Each number is 128 + 32 x the weight over its row's rms, rounded and kept within 0 to 255. Layers, rows and columns count from 0. Numbers have three digits each. The size before them is the row's rms in percent of the matrix's.

# q: layer 3 attention query, 128x160, rms 0.118, rows 92-127, columns 40-79
# k: layer 3 attention key, 128x160, rms 0.115, rows 92-127, columns 40-79
# v: layer 3 attention value, 128x160, rms 0.128, rows 64-127, columns 40-79
# o: layer 3 attention output (transposed), 128x160, rms 0.114, rows 64-127, columns 40-79
# up: layer 3 MLP up, 640x160, rms 0.181, rows 0-49, columns 40-79
# down: layer 3 MLP down (transposed), 640x160, rms 0.126, rows 0-49, columns 40-79
q92 125:197132135111123110186169123119129136155126162178099089087090077128190183057114076120118124082183116131080114088130074082
k92 111:107115098119129094152171086124182140128097188156184167149092124159124147060085156089099143119122153198147176146074113154
q93 101:145145117105155138157164184150144132101142063164216132133208150162178137126123112187133146131149110089188134092102162184
k93 100:159116119111142138115143080105108114109122096143093172119112134190113110131170140127046138101090104144109147109181147102
q94 099:123174113169119132187080134182135137141148118112167174178186088107082096049097142111094128136180148129151143132160105138
k94 096:108124109119156152125154124114081107076167120097079193075159210121138121123102124172174130114163116100092136167109158098
q95 116:167102118091126158099138153124090122123149149082098059096170136079160099158103145118141099155126118064112164097118148097
k95 106:116140110175104095175102118133083144174121088067175154104140096164097136130124089104108117163102156099039130156128127163
q96 102:146118151143158073162165084121085135141090137161152147151119160112134074174135091105121111158113097173139084101086136096
k96 105:173154096161125191138095135106156101177167120124192122140160147106126144116142095126128103136128105102133106125190110035
q97 101:168145126123135247093115165126112110122096163070122129139147140099153164193130139118160147119128104193141112149073123174
k97 098:155113166126103127145117150141163113135162136100089146138165181109147088133155092098132114084203075101137105131131131144
q98 107:143142123112119107089104132126151207200141144131119197097156106146129155108090110165153135124063109143127164101148113086
k98 106:124115172138125127124114113177131147138127105160096115128073032142176180140133135096131092119112171132087117134095139119
q99 107:134100116125171173163105103130110099115164111131113131139145082158154144102151152067100138118141088103126163132134133168
k99 104:116188104130113078153146166117160102177121137098092078123170172155122170112109140148087135064164154135140138153150163109
q100 113:195130074147088153083132145157105103096142060091114155132198128134107143102149169192163082170145132107136178139094108113
k100 110:165088168168108114147180128189086109068130176101123176134064126180101068143162138133113147082139138144148086153179117114
q101 112:073171110126149126139106111141131119210138043157134166174107169105111169148078146145162103150114123120110136180099106149
k101 105:091140179113128084044181115134094099123150152148159162126149161137103079111081120148092048154131135132131144117103143139
q102 101:181129127168128145108123168111076140135167117179083115127084125159116155059178133130174144117182162103138147173096123176
k102 105:146177145119122129102109104136123104144097111046182146112111084131114146125150193195088126094107131131102139091154110129
q103 110:130088112147127103100115148102109149121105137112137111098131191116210135132127157170120104069148129059108150136125103157
k103 103:148089154140062092083122109072121120133098167106093185180139089113085107193213108162162144190092077125123155131131146137
q104 107:063135128133089172132145207083108158137139156149115120124136114129119142120132172140040112072154219185122116117135121136
k104 099:091081157053155092187179116115113138110138110133143160112166138174192147134147143154073144160130125125155090138070094083
q105 104:163120136088068105138139144145170190148114173054116153070144140121140090108104110130157170150135131148149176132153094167
k105 111:117113080141111121136109120118136157122255163126161199128155133104128099122076132152138128139116154095075090143112133139
q106 111:149104111111213082112081136138177146119112132100116134099107076128202117167247109131140121137110096111142094104163115127
k106 108:107146132129090137129073107139067123136072162128130142115093149200149138068123103093149125117122124107092209178174129155
q107 111:204109135097098158108129099127133121155070143197071131141131122115106143137125172163122075142185098085128148107210126158
k107 106:163162149152122135088173161129150108118147082087122121160137110128100203142135136084167122101091121162113083141116171112
q108 109:102060112087162148134118083089118130086111128192202170123122102085144191074102073128165113193122116111117123093166074202
k108 101:159118076125123121066182121106157094174117083175081121091174096146182108195068087072151117143145115142144142171138200124
q109 111:076097125137149137174184157099132134116083099133131080133142136164040103160170128139097086168144099105121110094136115123
k109 114:177072112046109116152112119131139083097126153082102138123167160094147095108136202169160150136145142122162172143090095106
q110 107:103110141080157051149119153107092146110172142135144152137219098110152146099089166142157098155112149204103065109177114095
k110 109:086095121134189204148159031150157116153115161166105178141094163085086147132124112099146134139151043155132134172158131170
q111 107:203114104169103126171083118079121069150145138072166112124138118177109183116134138138110113085190111101152167102083112082
k111 110:148193163029143089156124128137151111123101182131140166120152103122098095121089117155182126105098160184208115135141109097
q112 115:103084086137169126137120120130138132111104086136147096119108134169158158119155116135113143159042157156113132107095135120
k112 112:167111145139106149105146113074103134175170111083132114170190123211115131117114113123136094136098156160117167085136109048
q113 114:087115182144095123137130160121124148136178085112121130140132171123093079126062122152119148133075095131116109145123079139
k113 105:149137130140128115157140126131127088173124092115162070203163089126104123178106227140175156089142121115135128141147125130
q114 107:115071113108082127184190102095149123129136096111078107149144192158181124112101205105114103094060144088116121178156104124
k114 105:154114073138140114125101079167141196106221146097126113157123098152136123122147153160126133148162093127110114174161100118
q115 108:110116143157060124164173136085164117027125156136115131127166157126116162156137100082116116154151172111156191088128142124
k115 104:076155054130104100135129151142145127117176175091128102143135154120171125113129139110139117106117121101179106144128101139
q116 115:167122154119141123102164132137122108123145136106141159145138150124146157176159102139104140134136110110096137149122139118
k116 111:130141149104106084127126111132122189109149140102128159153036163087072111110164181116150111109144124117131158088076077148
q117 105:134158143185107142137157138092159157105165169126136108121171135161126104112168115072162190136148113115129084095135137105
k117 106:082111118118109147088118112079125123164124065107102107092118179115158134158072105131165128183118160187107127133108109165
q118 100:091079101138108108129121034143135100177121107172172087135159129120112137137149116205123105069129171143083058151099149139
k118 103:114122164120118123080168109128114118117117195168160150132150072146117118103133139113109182167170095142132150143142142077
q119 104:095164095168162105130160143146101122141114134137139088137152144137094098165138130127118170111126142107183142155188046107
k119 105:088158078114081121192035095147135088158142151116127106084170166113105127133133103184082121147053173111133142116091139127
q120 104:175101120113090148134162096179072103129135142136111130100165102119126085104130086135163187144106134127095172120183147121
k120 103:106135171155106105132162157137110100107156147141099129144125130179166112120127127094131078156174160141107182171102134054
q121 111:096152142121107096090109097132174149097176144090135165119048110148170106082129093150146141120080114092176122131174143171
k121 111:074081117133123130104143101113159088130133137136142128137097121114136144163137096185134081041179121097096136112127100143
q122 104:147162161135132109201147157094129151100133167127078083090156158116121131135120118149164180075142153106075091111167107132
k122 102:095124132153088121106148093115162129116135131109124139114177138166097143138067151113122148160145104142136138089165111194
q123 111:098108143104141162118126122108109086135122076146117153109069171109180120114124101146194134086221129115174132135121098213
k123 105:126157167127115110108198186080104114142130141120139177084097167104104139102108146149156166139141084188167105126129123082
q124 112:097078120086135145082134122115146148099147163127123181155172133057170115092098146145179109168127176126124125107093112123
k124 115:163124139167115192114098171096123120129154087108121137123104113165166116136159152107129171113126106136112111100109129101
q125 098:134143158142137103139109171142191145137149119152116102133071164104141104132087071118136153075077200137172122094159106081
k125 101:146132094182093120170126098158203154112120137202122160122148138111169121164135166200133123098139071168124134146087091139
q126 112:125114121128107092160131072101149195155120175061131111107083063172077110148124116124139181193148168090163164116075110171
k126 109:111109143168154085102080100122081122121133148109103153089152102113145110051048110086107170106102047147118177166129124157
q127 105:104107098086133158105138129133140141093129096081108094154085091091182102149107091147061176164166129137150150139088059153
k127 106:200119107108127162096127168137096130073117160157112145172053135115088156120138151142087061080114108122102120133171149158
v64 111:122189149076106141151091150110080126102110117129186150157154107155112104189177127106201187113082155160148129147168138148
o64 104:135124109109176110111138130193112084095139115124110127141129114129119153069143094175088082114120089132088117157149120151
v65 102:129198137137134126085159065094124121113165158149117050109158132182147127051143090105160159110115113141135147108117156117
o65 101:081123123155142168118120127162161111133079147149150143131140134159149142131130129094100147129124097094087174147056096114
v66 110:150150138133132167057133137119170055084200119102209143129073138153077130153195102147126130072178112124139170109130087131
o66 120:114147134165119135176156161126131146101086096141152130152170127117098162141151131109107046062063179203123128104133135107
v67 104:151105146095106154116106163104135135094159188086144124085103069172129109140150177135119131108163139105121128192142066099
o67 104:123135160171179148142130139119112041201145077175153148105108089174149151146148144113044111144165169185140090166105152124
v68 106:137159134141106113165144113152170156116159138136144149108188100107136128149158149132169112097128207128101099114118162112
o68 109:056093137097154097074112132085139133193112128140129125128079080157164186190156143146144114165063087117125103116087072174
v69 109:085140128113115165169127120104077104119184127173138148142096162125160093131087165145118109126120205086144117135131144064
o69 111:207121089109161138158067048129165107118129194130121120146110128117127185135141181094079172115082160141120116104152148175
v70 108:091122140216106073175174159121140153091187149122147157117155080079108121167102115081101133134142103158133132155096142105
o70 112:138121127110178166115087117110149140165155123160133132130123101126171126123142135154192152057051163163142075101158136123
v71 106:092120162101149085063118180122068102098152161094137154115103224135129106113162160143170110145146118138127223118089139071
o71 098:124159141163174130080120087145125133088098094117109164166113161077083114124123126081128108099085154127065129107153135162
v72 100:068085084162098110145129164104163141169176102095075149149103122109095069099166197117136124111131131181147169106090132150
o72 103:103128086132158095081184092138155105142129122133136122140053130115120141082146154150091179108113063142148151182082142134
v73 107:146119108149154081097142170129136107167133158072135103128113124130132086173136106160187139077094080125173194127103133175
o73 111:078138093165113089159205182068148166101112108141114104154133122082147099105153139140120126181163173158153124164151092173
v74 113:168124164152159139087150153161118159139100156145131087095130137155109161092130084102127161075094050071139138083142134160
o74 112:073092119108126145179155134039092110117182074110136121148187158158142088113129148057157060126170173152182140192134201149
v75 098:232122113098158112115092184071163176175125093119095107192139132116120131091098114119107090121138125114130101083178088114
o75 100:145158109113162114195167181147187124081129158178155138121081054145086111120161064141112111099108119122088157130133108147
v76 101:103134073124133153107139155138131169124106139080141151142155128092194082162200088163138081093107150112126146149127109124
o76 104:093124187099126148183155117131111134125114119175082107066176070163124151141117082120093153179125105088131173139205147072
v77 097:113156111078124166107161098124143141124103131135184142119126156107227121114173105134163107076124145089121105132062185137
o77 108:138122191146066137146173156133130112114076078151114104158130194156109080160141148123138065143174117117166087104129118166
v78 099:147130175129117149103101123087089103134118110113150131128085103151145122122169101155144207175160134138117140054143121160
o78 098:125164091054097153097150130129147110100067143092161047158096142121117110179088162180057107151123131118095132116149147124
v79 104:127203080124117142114108103078068212152141153122199123139100114108158156080147039107095200155068158102147109118104139108
o79 104:130142105134178160116152108136116169109082139189068122154208119123108130126184145137152152085153113104175142082162150132
v80 103:149138114104140103140132083114158131141129137119081186087145132182093157126115132102120123202151133157173153140108191140
o80 106:195085211144118164119076172136121072132062108080126103167168116142126118132128136139190142131110147094138121149146106136
v81 113:172105113131132107142150149126143149123088150124133146138161190031123077105087185133109135118128136105172071190247158123
o81 115:130156117150100081090214106092139124132167113136149102157158149139135092172101133159084150174137117154136095109142077109
v82 121:194120119088134181207130157103169144185070091182123076102180073139200135155157141160058108159114103095141122159057110080
o82 115:150096123044122108113071121118117108128123072143134121121092098196083112071112119060117108104149090133095174127112184083
v83 106:172111145154126156139119143099169119141136129163113208118161088069123137108101104193178138094145135105183088182137038157
o83 110:137117160152056095109104136120123112108101081139168099108166105182154162111168153176119127173113138102118118174142186085
v84 098:154147135114148170144115153125151158168146135088094072111157146150172083159067129103114187158146110116050134084161131107
o84 099:155143167077105146154161152146104142183129188106180171215108140097069143080112129107168096155106154080158194059112050118
v85 108:194099144113135078104085170096134120161131116103165103131146101131131084167177112128073165166113108087111127109124141153
o85 106:054111085093101074130148116118151073133075103127120144142078108152135151117125124163139071078106099178102151117116112160
v86 099:157117196119109125106112084135087078143150144098085120148114110182139110125120183196154201116129111081052125132121143078
o86 099:148109129179108080162092109113160168152138165070107127138129111063114156127147169091141032146138134156094132113113172124
v87 106:107178177145095135171154145146111155100111126096123083199062119166168122086115163167123114077155104122160117097135092099
o87 107:139115076084155087185139149072173094122156109178117149140146172115138108189079157150072142092112123185102157161111171091
v88 100:137136091138115109119135147123168187149109086073150149096195108124171175059130108122200095129147158145139102126166142094
o88 099:164098136084100161084180095117156134141106105131120094096107117162215102133144160093170092172143139099099137109115118200
v89 099:157104078144129113112137113117105118166113173132117150096129172121133145130133109104136160162111123133125074082127140140
o89 098:185158170044141087133101174103061145105196128143133093103109148067151101117061148124119169112167174115103130149164178149
v90 108:102146105101112156112142130139113118086110154145051134138058139157117150128140156113121126153144127138092162167116161104
o90 112:163167150176186173153056177090124080113162192132136167096114161152131083149103113085173107143136138108121105157139159118
v91 101:131139139087121074095182126107116118095133124135141084126146109105197158028069088152129132106115113073100117110112067130
o91 103:133112148135131121146127123103193095125141131082132145114160175079103087157146065146082167178165093127099184157117135200
v92 104:189096120096098111149112158138156128149175128066154099088092134146098141067123141120149174071135170081160103155111143126
o92 104:118157125093133144222089121159125101119140126134216146092106113158083140114119173190128147122111125125201120194144126138
v93 112:112064089178204121128119087123153153137141159076129162127130148179121149119062158077144132106142106157136122124141061097
o93 110:106151149139153106101108151130152166100166086178121088104111108132109139131146136121091200139148123151132113128140092114
v94 105:178113133125148095174099075108081132047161102101120080166156113127077162161181119110135077151087171101145065126100167159
o94 107:140135103224138119118166106087075088135146079150063091088136155066153113142073121119104142112145041115196122092083151108
v95 096:096161128139091132091122116114162171132154109104137158081071129147182075107137199126164050154143112113125118104122118194
o95 095:156087209128104146131133160134144126075136120127110130112139103150178072090119153120119130113089129091088136096145099125
v96 104:163161197113104132143118136127138160189131151130111113128120143085110057131183143125153155087117127097173117089134148150
o96 097:086090100144141133060129095122113107111097108172175161119066171100104132103088123116131104120136136159140174152110109149
v97 116:118131102114126142136164082172132218125104082068128103119143155139092076114166117128121156138119099099189132103144105102
o97 114:103128120128122150155130158162087134127139133065112041084122137073170176122124112102164052144118155125123171086112087113
v98 107:123113155090123083094066119135160144136170136074203156147134117166104166162164097142127083170147142135087117109074125108
o98 104:112100196154124085168116138191170166138141141149103110132086135124144121121139140155141147105131136131108111157134160163
v99 100:130096124100121101064123097129083152116076128162049086078156123115100152191100142099204123060102083196124050125160128102
o99 099:064171100158093095098099130071112123127086101140113158136109139124144104101153070128109108140144119141149133165116091103
v100 105:194099154115135162141152139097111160129151096069133158140110113100217112157101128188123101145081151112158093169086113157
o100 102:112103120101097061091130081089177086116124122167128129150121108085119112073119120115083135159151110165091147097099095134
v101 103:147132155113066062135111118108073135142121106133169092144075161097076107127140161119106146147085143103195090165153171178
o101 105:128073112187097140084154131113187088102173136147101121145100123104100191078168123157131097081095099121116087120159121149
v102 096:185155111192148159124147128106094133120108137163117134110131159082125155055131076182143162105124073087140108127124073116
o102 100:131103099104113152140101115104116111113137125063139114078209119188097061102155139126146114151113120100157106083132114117
v103 102:075078126128148125161088065137121141087089101117149171186184169135109128095144090108136094137154101099101121137131140131
o103 102:127146214152148160191190140181150172140156097150119142071116167101147153118161089081164121127184153113150073107142137114
v104 089:068125113135089124161164102080091155146100101090134176118101104051111105113111168159160106131179126095151168120091065122
o104 093:142119140201114147116088114167116155116111138238059116130081101164138131107141125152110186146120120153054153150117118091
v105 108:163206175130100106126110118130150126127134105094144124138148169157092123128136114127142104124130104190127079140081148143
o105 111:170103076189167157139154137154221111135126151166126118138110123135077122149108122097157105104134108127155107114123126130
v106 110:182157095137142095120143165095141138100145121137132055132150176096169148159057152065105147093100099212129098155130177157
o106 113:090141170066134149086130159191160183154130118130124068101080179071150096094114139164126125103143205172130124170136089133
v107 098:134141178067149080085067186104183142120132101134125086169072128122139117124143185115110142165167108136097139190165120131
o107 100:157203118144096138166150089114146137121131100135174153147139164122104146143149139156096134085099111121075068173102101145
v108 108:115107079117082162146160086110092137135160140092158054086172079100186145124087082164165097101062224169071155157115111115
o108 105:178157171099112091109077103174149095206079154160120123071109175117166100126122099163141123108180067081156166135170115125
v109 101:135166111112122137107145105132164170133155160138121119104110115144109173073141095110072089094186066134140063124144135129
o109 101:126091150090142149138120066194104171097145111112217120108127092082084182151137085114126162121161122058068137114137112065
v110 120:115129165142112145160163089127135067199121142112079173153142085088161141058148132089126140146121138132094128129151146091
o110 110:180078097129154118082109114089084140182119086127151183121131151126145095109181089164099111133089130157115150158112144191
v111 112:105153102136083193148171192120089111120144083112109106127079156076118111142098131067159125135164132097074124137137121104
o111 104:144196114074161117112128124067146162195126136131125104084137175132061146097059152131111133064124111090074102090138093131
v112 098:204128111147128167113129150186106189041162116126171143177065129095120127095129107075138151085129103108078143201065039097
o112 095:031148073154198152063098119121147168116127073239141159090107118121085125147119181035108095141132188162138139083157110162
v113 100:093188128109149163147080172148180105090167130193041091132065154110120129211162140135146133160099128144125157153106143129
o113 106:150114141141148166157140132133158094151140067212183117169083126152091123134136107136143155128113163085160088136147121131
v114 102:148115097125186153147126174179117142139191122185138145098170184118163154139129160157209138059113131120158165106119202151
o114 101:116117149134118104083123116116124130141167117105173078135141109179091166135094126155149118161117166171160131118109134128
v115 106:119117163110150107127141128118136097133109124145126094158174119100112120064146138065161100096155128141107152112082130073
o115 107:143065153205144113141173146098095142159087149093146165086039176188164136164174123143144128124167098128130180143140122158
v116 104:154164169133149114109171154079127113093100203081154148171072119063167158102191085147125164160137144110045094129075118147
o116 101:154109172162151120093075104131113131178118084157168110145124159126079145149122100175166080077130086189106150114117145132
v117 104:123116119146143154159127150094178093122139061125076223053105125129199151167163143085128127119117180187168170136126113140
o117 110:143169145103098190188107104098098124099119120170164066137119114144139216130116117159145144174139141123117142100093091147
v118 103:109172128107102111102172124127126207109149097127122173161094119174107093172091101099153136188119148175108110130123134069
o118 105:175163104149162085123176112192143141092127111107076115108125149103094095162141129138134096123076105129150111110166149166
v119 104:168145131124113155153126120116185153141125084123101136157085133116105139138138160135128145141143107035105089117143108083
o119 101:093130115083151095145143094133110072160151064103113120074133107164128151143155058077120121116120140121067113124102158135
v120 103:073090188147141096170109109116224103134121189131139128143128085203134093172162123138112139169159160124078099108119120086
o120 101:161136142109133148125102188106107095180103108110151183146087139159053176174144117076112096096110039075157137155071180160
v121 112:190088056126125076126139187132135108084080079094141123160101081125072080135183130159102139164169085132133110142148186166
o121 105:067142133222105122131096089140139121142173118067154115155133141162153161075146177189172153151162151107128102087088127132
v122 100:129154153086127154212148139134130187100098094139165154137130142183109174112106121129115138160122119121114143133187157137
o122 099:138149057102112151126130140142097108123120126136093170115137147108170168092147147095172098139079126157090100086091118120
v123 092:106097133169141168110197152112084051070167104117099137175125154096100088082156144139059148160138196096127169128098150162
o123 093:093079159153168107118126098156132113144126140086143127157152155146105093166148134172132095120118117163152144153193128119
v124 109:114145070074185077105114136129147126121112178141111154127105167143163057159141113214079127184172110179153149172147134105
o124 108:114148178128096100155094084137103115051133168115082175119112209094107103090107128127164151096164138126157085127078121116
v125 104:134181102058122139146124173154104105085157078199147138129135087112081159123112059101080084082145111139129131135129124177
o125 104:126142132088146110128088136142147145139167139145075121088142167092110121124154085104164131099074193107127162055140148140
v126 106:108135138131080116149075173129151149122172160154086137099152168139148127093118111181118060126103103161076148112117141165
o126 099:100066163132148073093087110114155113108156154086050154161134054086177118095101116126147176161165143127113133140117144094
v127 094:128100134127112110113140188138129113134129133134025137150117077064147151125193060105110122155103132109115104140083175076
o127 093:123193109035220078126158126091107195100152188126164119109116155118110158136153104133194125084176131117124104103139168098
up0 096:127103115192142171175149130135137095113175178141182142171059142169090052108132172098090129128139153119068132134101165132
down0 096:153108121123159126134131204166085130136152126124115102134180114143095124109145130125163112111111101136177103114096222106
up1 104:158125122137131129103126171094131122144165073155168144159106152085107138131063102185119147150088100141134121123106118167
down1 109:197129148115124101147101142159138137152094112106057114097106089114094153102162154060110128171051121094131163085115175155
up2 125:164129110107133114114140119091120138121133129123127178054170111130101176134100154080106184071195066123164137162099133144
down2 122:143172148140195128159119167150155154165151134155149094108138162170153143141118125147119152231126169076113190143114140068
up3 101:102117189142076107117192158171103131159148170106126138105146127101147070106132147170212106139081167090133187047116076079
down3 099:114098057097166121125117134083125134152091135096147104115151157158115155122162114083088124095129121118144179174139172030
up4 090:138109174150120124097165133131131124088125145143145200092103135158094098135090031092126097129115077078137127149122105087
down4 092:168153102153171135087061142228117155128120178104138080122087122079125120126163198138100109138103139189077124194141126165
up5 093:129106102127086201037120201141095093155162104095148160092155103182186126151132145157114134169092150146082165114136162137
down5 098:092128145148099166110173130148143149120180159186154148097103146118054125117069195143087174098155139133135139127116186104
up6 101:075150136106117155105111114120097085203125149133145110106117113140104144142102128121109170144121112109091133140126105142
down6 098:129114133110125135155125183130131082167068067142152100120161193105162144119182169153136160161155114172153089139082119155
up7 106:139090136145126149123143116102162129091126184145106112142087132032077203158129100091129156133113151083156140121106149141
down7 101:181143109082113141135113137142155095150132142126130098140123150131115089163156142069141093118144183154167095132162108127
up8 097:124148138071144085175180127152159133162153084114103117107138126086149135194137107132109175138144057150166114106180159184
down8 101:123161210132109079122122090098164158166160126112136136130179058193162144092148114138092039087163099061099136136078114118
up9 095:091121188107088140101125088120155115166172115138153132133132135148135141153127110120153057133122127152149158132106169127
down9 105:136112098162183052138107121153174194117114129192057078091130133099155124062160131111094061084112110158130085148157105081
up10 095:149135117112119110114068108155137090156192156108146194163103152090094112152112116087183100070116089089156088125209137178
down10 090:137105124145122119146091203161151122166106118165112137092141068140101139133139119138087206122122159143130081099092159060
up11 094:123109178128117164094151130128100073126102086146136134115121169125144100077159133122153130143069084128127155161118155126
down11 100:174143149117136103137117168122119140199129073151095127115195055184100159158167146085209073110114183120171047155132093151
up12 101:175157163141090155162119130115098132148124108175073114131145134101152090144148153068144136140185100118156112111160148125
down12 101:132104148085154117113124114171164106101108151118167077101150150122106083129147068110144085113082128149125145079135175131
up13 091:165149105110182100197188175137065192163128126140121148119087160126170159134120155130148111051135095146171145130155100175
down13 092:166106122173109110134132059082151152158154132149159155113167131114122029163147170139138133145064151094107097133160116156
up14 095:166156147134151103144074130071114154114090161186123130153099155004105174155094112130246136107099099108117109098157136112
down14 095:092148083134144157080104066142065149117172134086096061157128053149118074147116136144091102115134101109187102184124141112
up15 090:152137123167107145143110189178094116137112176145080118126143109160174206148147133122150114043121093076079148110168125107
down15 086:108154089091098172125127166113073152084111124113181123135089147161101065087144169133106084084094165155154144191163125148
up16 092:209181116079058130145145114164118153149118179142083149116096117091189108106127160143104126132101135118153139143116109134
down16 098:114070073154171083125135105095060130102146132141159142189188145173059116147102136125137149140128118125134191109134145169
up17 103:143111167212123154217130121103146118077110094143126152154144104181088155107096088080094107094107082084104126093092095084
down17 106:087104102137150117118148175074085129129147118099126152138062154146116162113157163152086156081176135114140148137106178129
up18 099:124095115121130118026108117105118115132169139122161094134085124137120163088155127124119156157127113087115157129147149165
down18 101:081139182146132152132136135159080117162143106137098170131184138140155108131191141128089170121114155169117160064066079106
up19 101:202119141134141122127194123127187103113117167097148131157187137138119178135159165126105135141074139121055089119118112147
down19 102:187145151096148130123167126146114146106121141163095121109103121103130139058115040032151094178111143115171124094106192087
up20 098:046144115093112146127143219133064122124145128106113080152083186080150103181085105087092141140173138114102096111112150185
down20 107:167138142126098116161115072193140172126061183129110151142150109159133123116110161056150149173140086137081044126116083139
up21 109:140180113103145061102181138124169126147151146144127125168165147175141151077133141129133034142114102116135160074097072107
down21 099:137132138136214152089149161150108081126094108123175153123120140133117104156117080139113117162128109094166077153139178169
up22 101:181131178123131108081142128107176092148148159144101146140153095086119159086090160057088112168172097110084118168136113127
down22 099:116126169133106142150141133186143160086138121112160097094130148136174169140147114077135131108097149148117056062120111157
up23 108:130162140148134113175113119086091091102135148097141119127185118151132134143088072137114139167155132150109131109151136081
down23 107:183175160143173207110125132121196125127128122131107136109164070123122120139143070173099135125158091091118157200162119087
up24 095:162117087122152132122149089154142095105146101121148104112171110102082125179069131119097110099139146115127183191181175150
down24 085:099132165132148129108103139077107158158090131162117119133176097148160151145137094100214181148112119100140158107084114148
up25 100:116145115124148108162111112109126193182098114144138157165102154179107124115144134099192151130145089109156148141092140076
down25 105:155125156114136142106196060116114136167054136167103119102155102117087109128160133115114077122135133101165107089107204147
up26 112:120136139103147105109115108156143090121134110072167148109150148074078111145132135101165115094100152162168098137168124131
down26 117:147105144146155162121152069111089097100139085078116151137117137085125125137132091179148121096104143140120156088125093158
up27 081:119104114098127163123126123111146128140079122087200169169122135118157061122123141130101141123149119137173097133076101117
down27 100:094080117109130146128159158158080124193157104117151155168169165113159169135184139078132122072143137076132110132146150154
up28 126:105130160078141148177125188094098124110107113131152067109125073107158169154146115181076122155175089106059174137125070165
down28 109:096088095189093116125083129120143128171112141116175169116126181212178088113187155135154108105135097139137086136133128119
up29 097:166064161150164124087157076131098082096095147094089149126121133112095019149142196149119166057060167142188127148092122127
down29 100:107137125110170114124086128114114171091085085131153182109151116132147109111108083121141090136149109136092108110115192140
up30 097:124148168160156109194115175094143141151145096161139106115080114091171079157134091116105138150072114194131162146083130145
down30 102:117114076079105114132115070157016123131154143116132150054118116105146123112131118117177085160051152165165120145135136091
up31 101:091140067136080166115110169115094177157093076159142155152071105132183161105132119103141125209123126123121144139097087110
down31 102:181159204142132094132134118176063150168135143132111145072163102097129104128131120077108132134153159143053163105124120123
up32 085:137109082157107118088092110164111181142167185125146095176166139195094183123135102107149135150115119115135157139142128127
down32 090:129109137111112119114130128133115161118165122174120072123100104107092122109101117150110116115142126190171113091104172071
up33 104:121151113060168135104094141135138046196182105070140143143157099162147129162112165171129170144161147159133154145131069106
down33 106:170143093131124139167076119103122108177108114146162192118156137149072087092087104085096106172142127093126107106108124157
up34 092:071148061157107121126140137076139139121168144068096113149161193109131127110098152121095096160133132170073165129118155069
down34 085:202157108066151171126143145079113070123146089136144159121102063150093086126143163183148161126107103114160123120081126185
up35 110:165092129085171154120059093109136161162140150096118162149188143088125066125186091115158158156093120149095094187076119120
down35 113:113098161137130111092088126107119080180064162094161140133113155127103133140151118167169115150124127094131179123104139131
up36 107:080173135054170081137085054130184121121083078111116142143136116105153156139105089120121135101091137133115123175118118152
down36 104:137143158149127168080129115112170059153127141140149123089157122126175113168108093161090136139122126193147154132159134184
up37 113:129092087103100131115097134117116128122133104142115130201105129159152096161081136141145177133149120154115113133140130098
down37 109:145096132185113144066131130161167112165103146125166147122162171121146103094151146131160138137103146159086089088174118170
up38 101:122128115089103107139129149101144143136146126130067101164163126069146118193171162134125188121137087158121165122113099119
down38 106:066109085175046113096122125141143093098142182134141124083125075174155141119143124087163124144102142092085176136158126121
up39 089:148065158116077134149159155135162145132153161093093133113155123135113105217073118128146098148086127125150092157162057205
down39 094:115138043132159122121204078100139083144168100195093099158168143196163123068175126123148107117163121106087146058136206149
up40 100:110117089177182074186104093143134096102221154091116148201118126126128127135158108059169124113124113089096178114106141169
down40 104:187181105165140117170172100135141108153126098109077169114095125156150069132110153128144153161110140095132088186131078126
up41 102:158059085136128120110127134086085109165101157079130169050143137172158157115158108098133121112118134170090094114160071195
down41 104:104177122133129143084094185129130153212096144076093179135186060105153125120122111140141125124066089164086133162083113134
up42 098:163142117145135140173147089173152108104101095112201109160108098120135128126159084084139096107090116132104190146150154092
down42 098:115148163100155098180154092137098185129155155138105103112121080119127111153125128092123136166112179125138083095116165093
up43 098:065161087185111059166088136124186131142169113072156133127138125173066155136182094163124097143086125113189138212143108094
down43 098:141124164171119155101184095053097124096110117127139125061137037148173117141152136103117162079104128146123167075087157113
up44 101:089149079148106176154132091161186113094122198126144123140108132121100123096070125122129111145093125123149156184138098148
down44 098:143066132192092079167147083188137143141095146119141143097149215133073096088133207075087141132113167128153174118116160152
up45 100:169096210109097133111129136115109080092127169080116100130147095136157171122077147211097080122098101107130152157065130151
down45 099:120119119132153085106140095172119169145101166106117131120115166077128107088133138084097104138131165195140149122155156114
up46 104:135142090156101128088102119111122100112096149152115101077118130209111145111097096131099139137196126083094179113131146140
down46 103:133106088143135132104114137133051148106105135151181163142125110161129125146124093098059156162126134103186096098135162181
up47 103:143140083089145128171122141130138135165060145124059143082132126111088099190175082162129140110103147099169181201118164060
down47 099:126052121121127146134160106104126085162100135068155154155159122133175096106104149123110147116118119189120202170106104098
up48 095:114047115138130144128092128148141115101073104162064091087116148086184097172113121169148146088126091128166094109123130188
down48 102:172093140115163134084209148170123116160137085113107136140185129161113085152102087116164031173127134115177153137130148118
up49 099:072149130149131116130180168130086081141136136164083102093098121175132126147164088085121156190127109166122137123052085146
down49 101:152093094158109102133130122131144138167093112055151156174115157092097103128078117092129107117108137116141058104148159150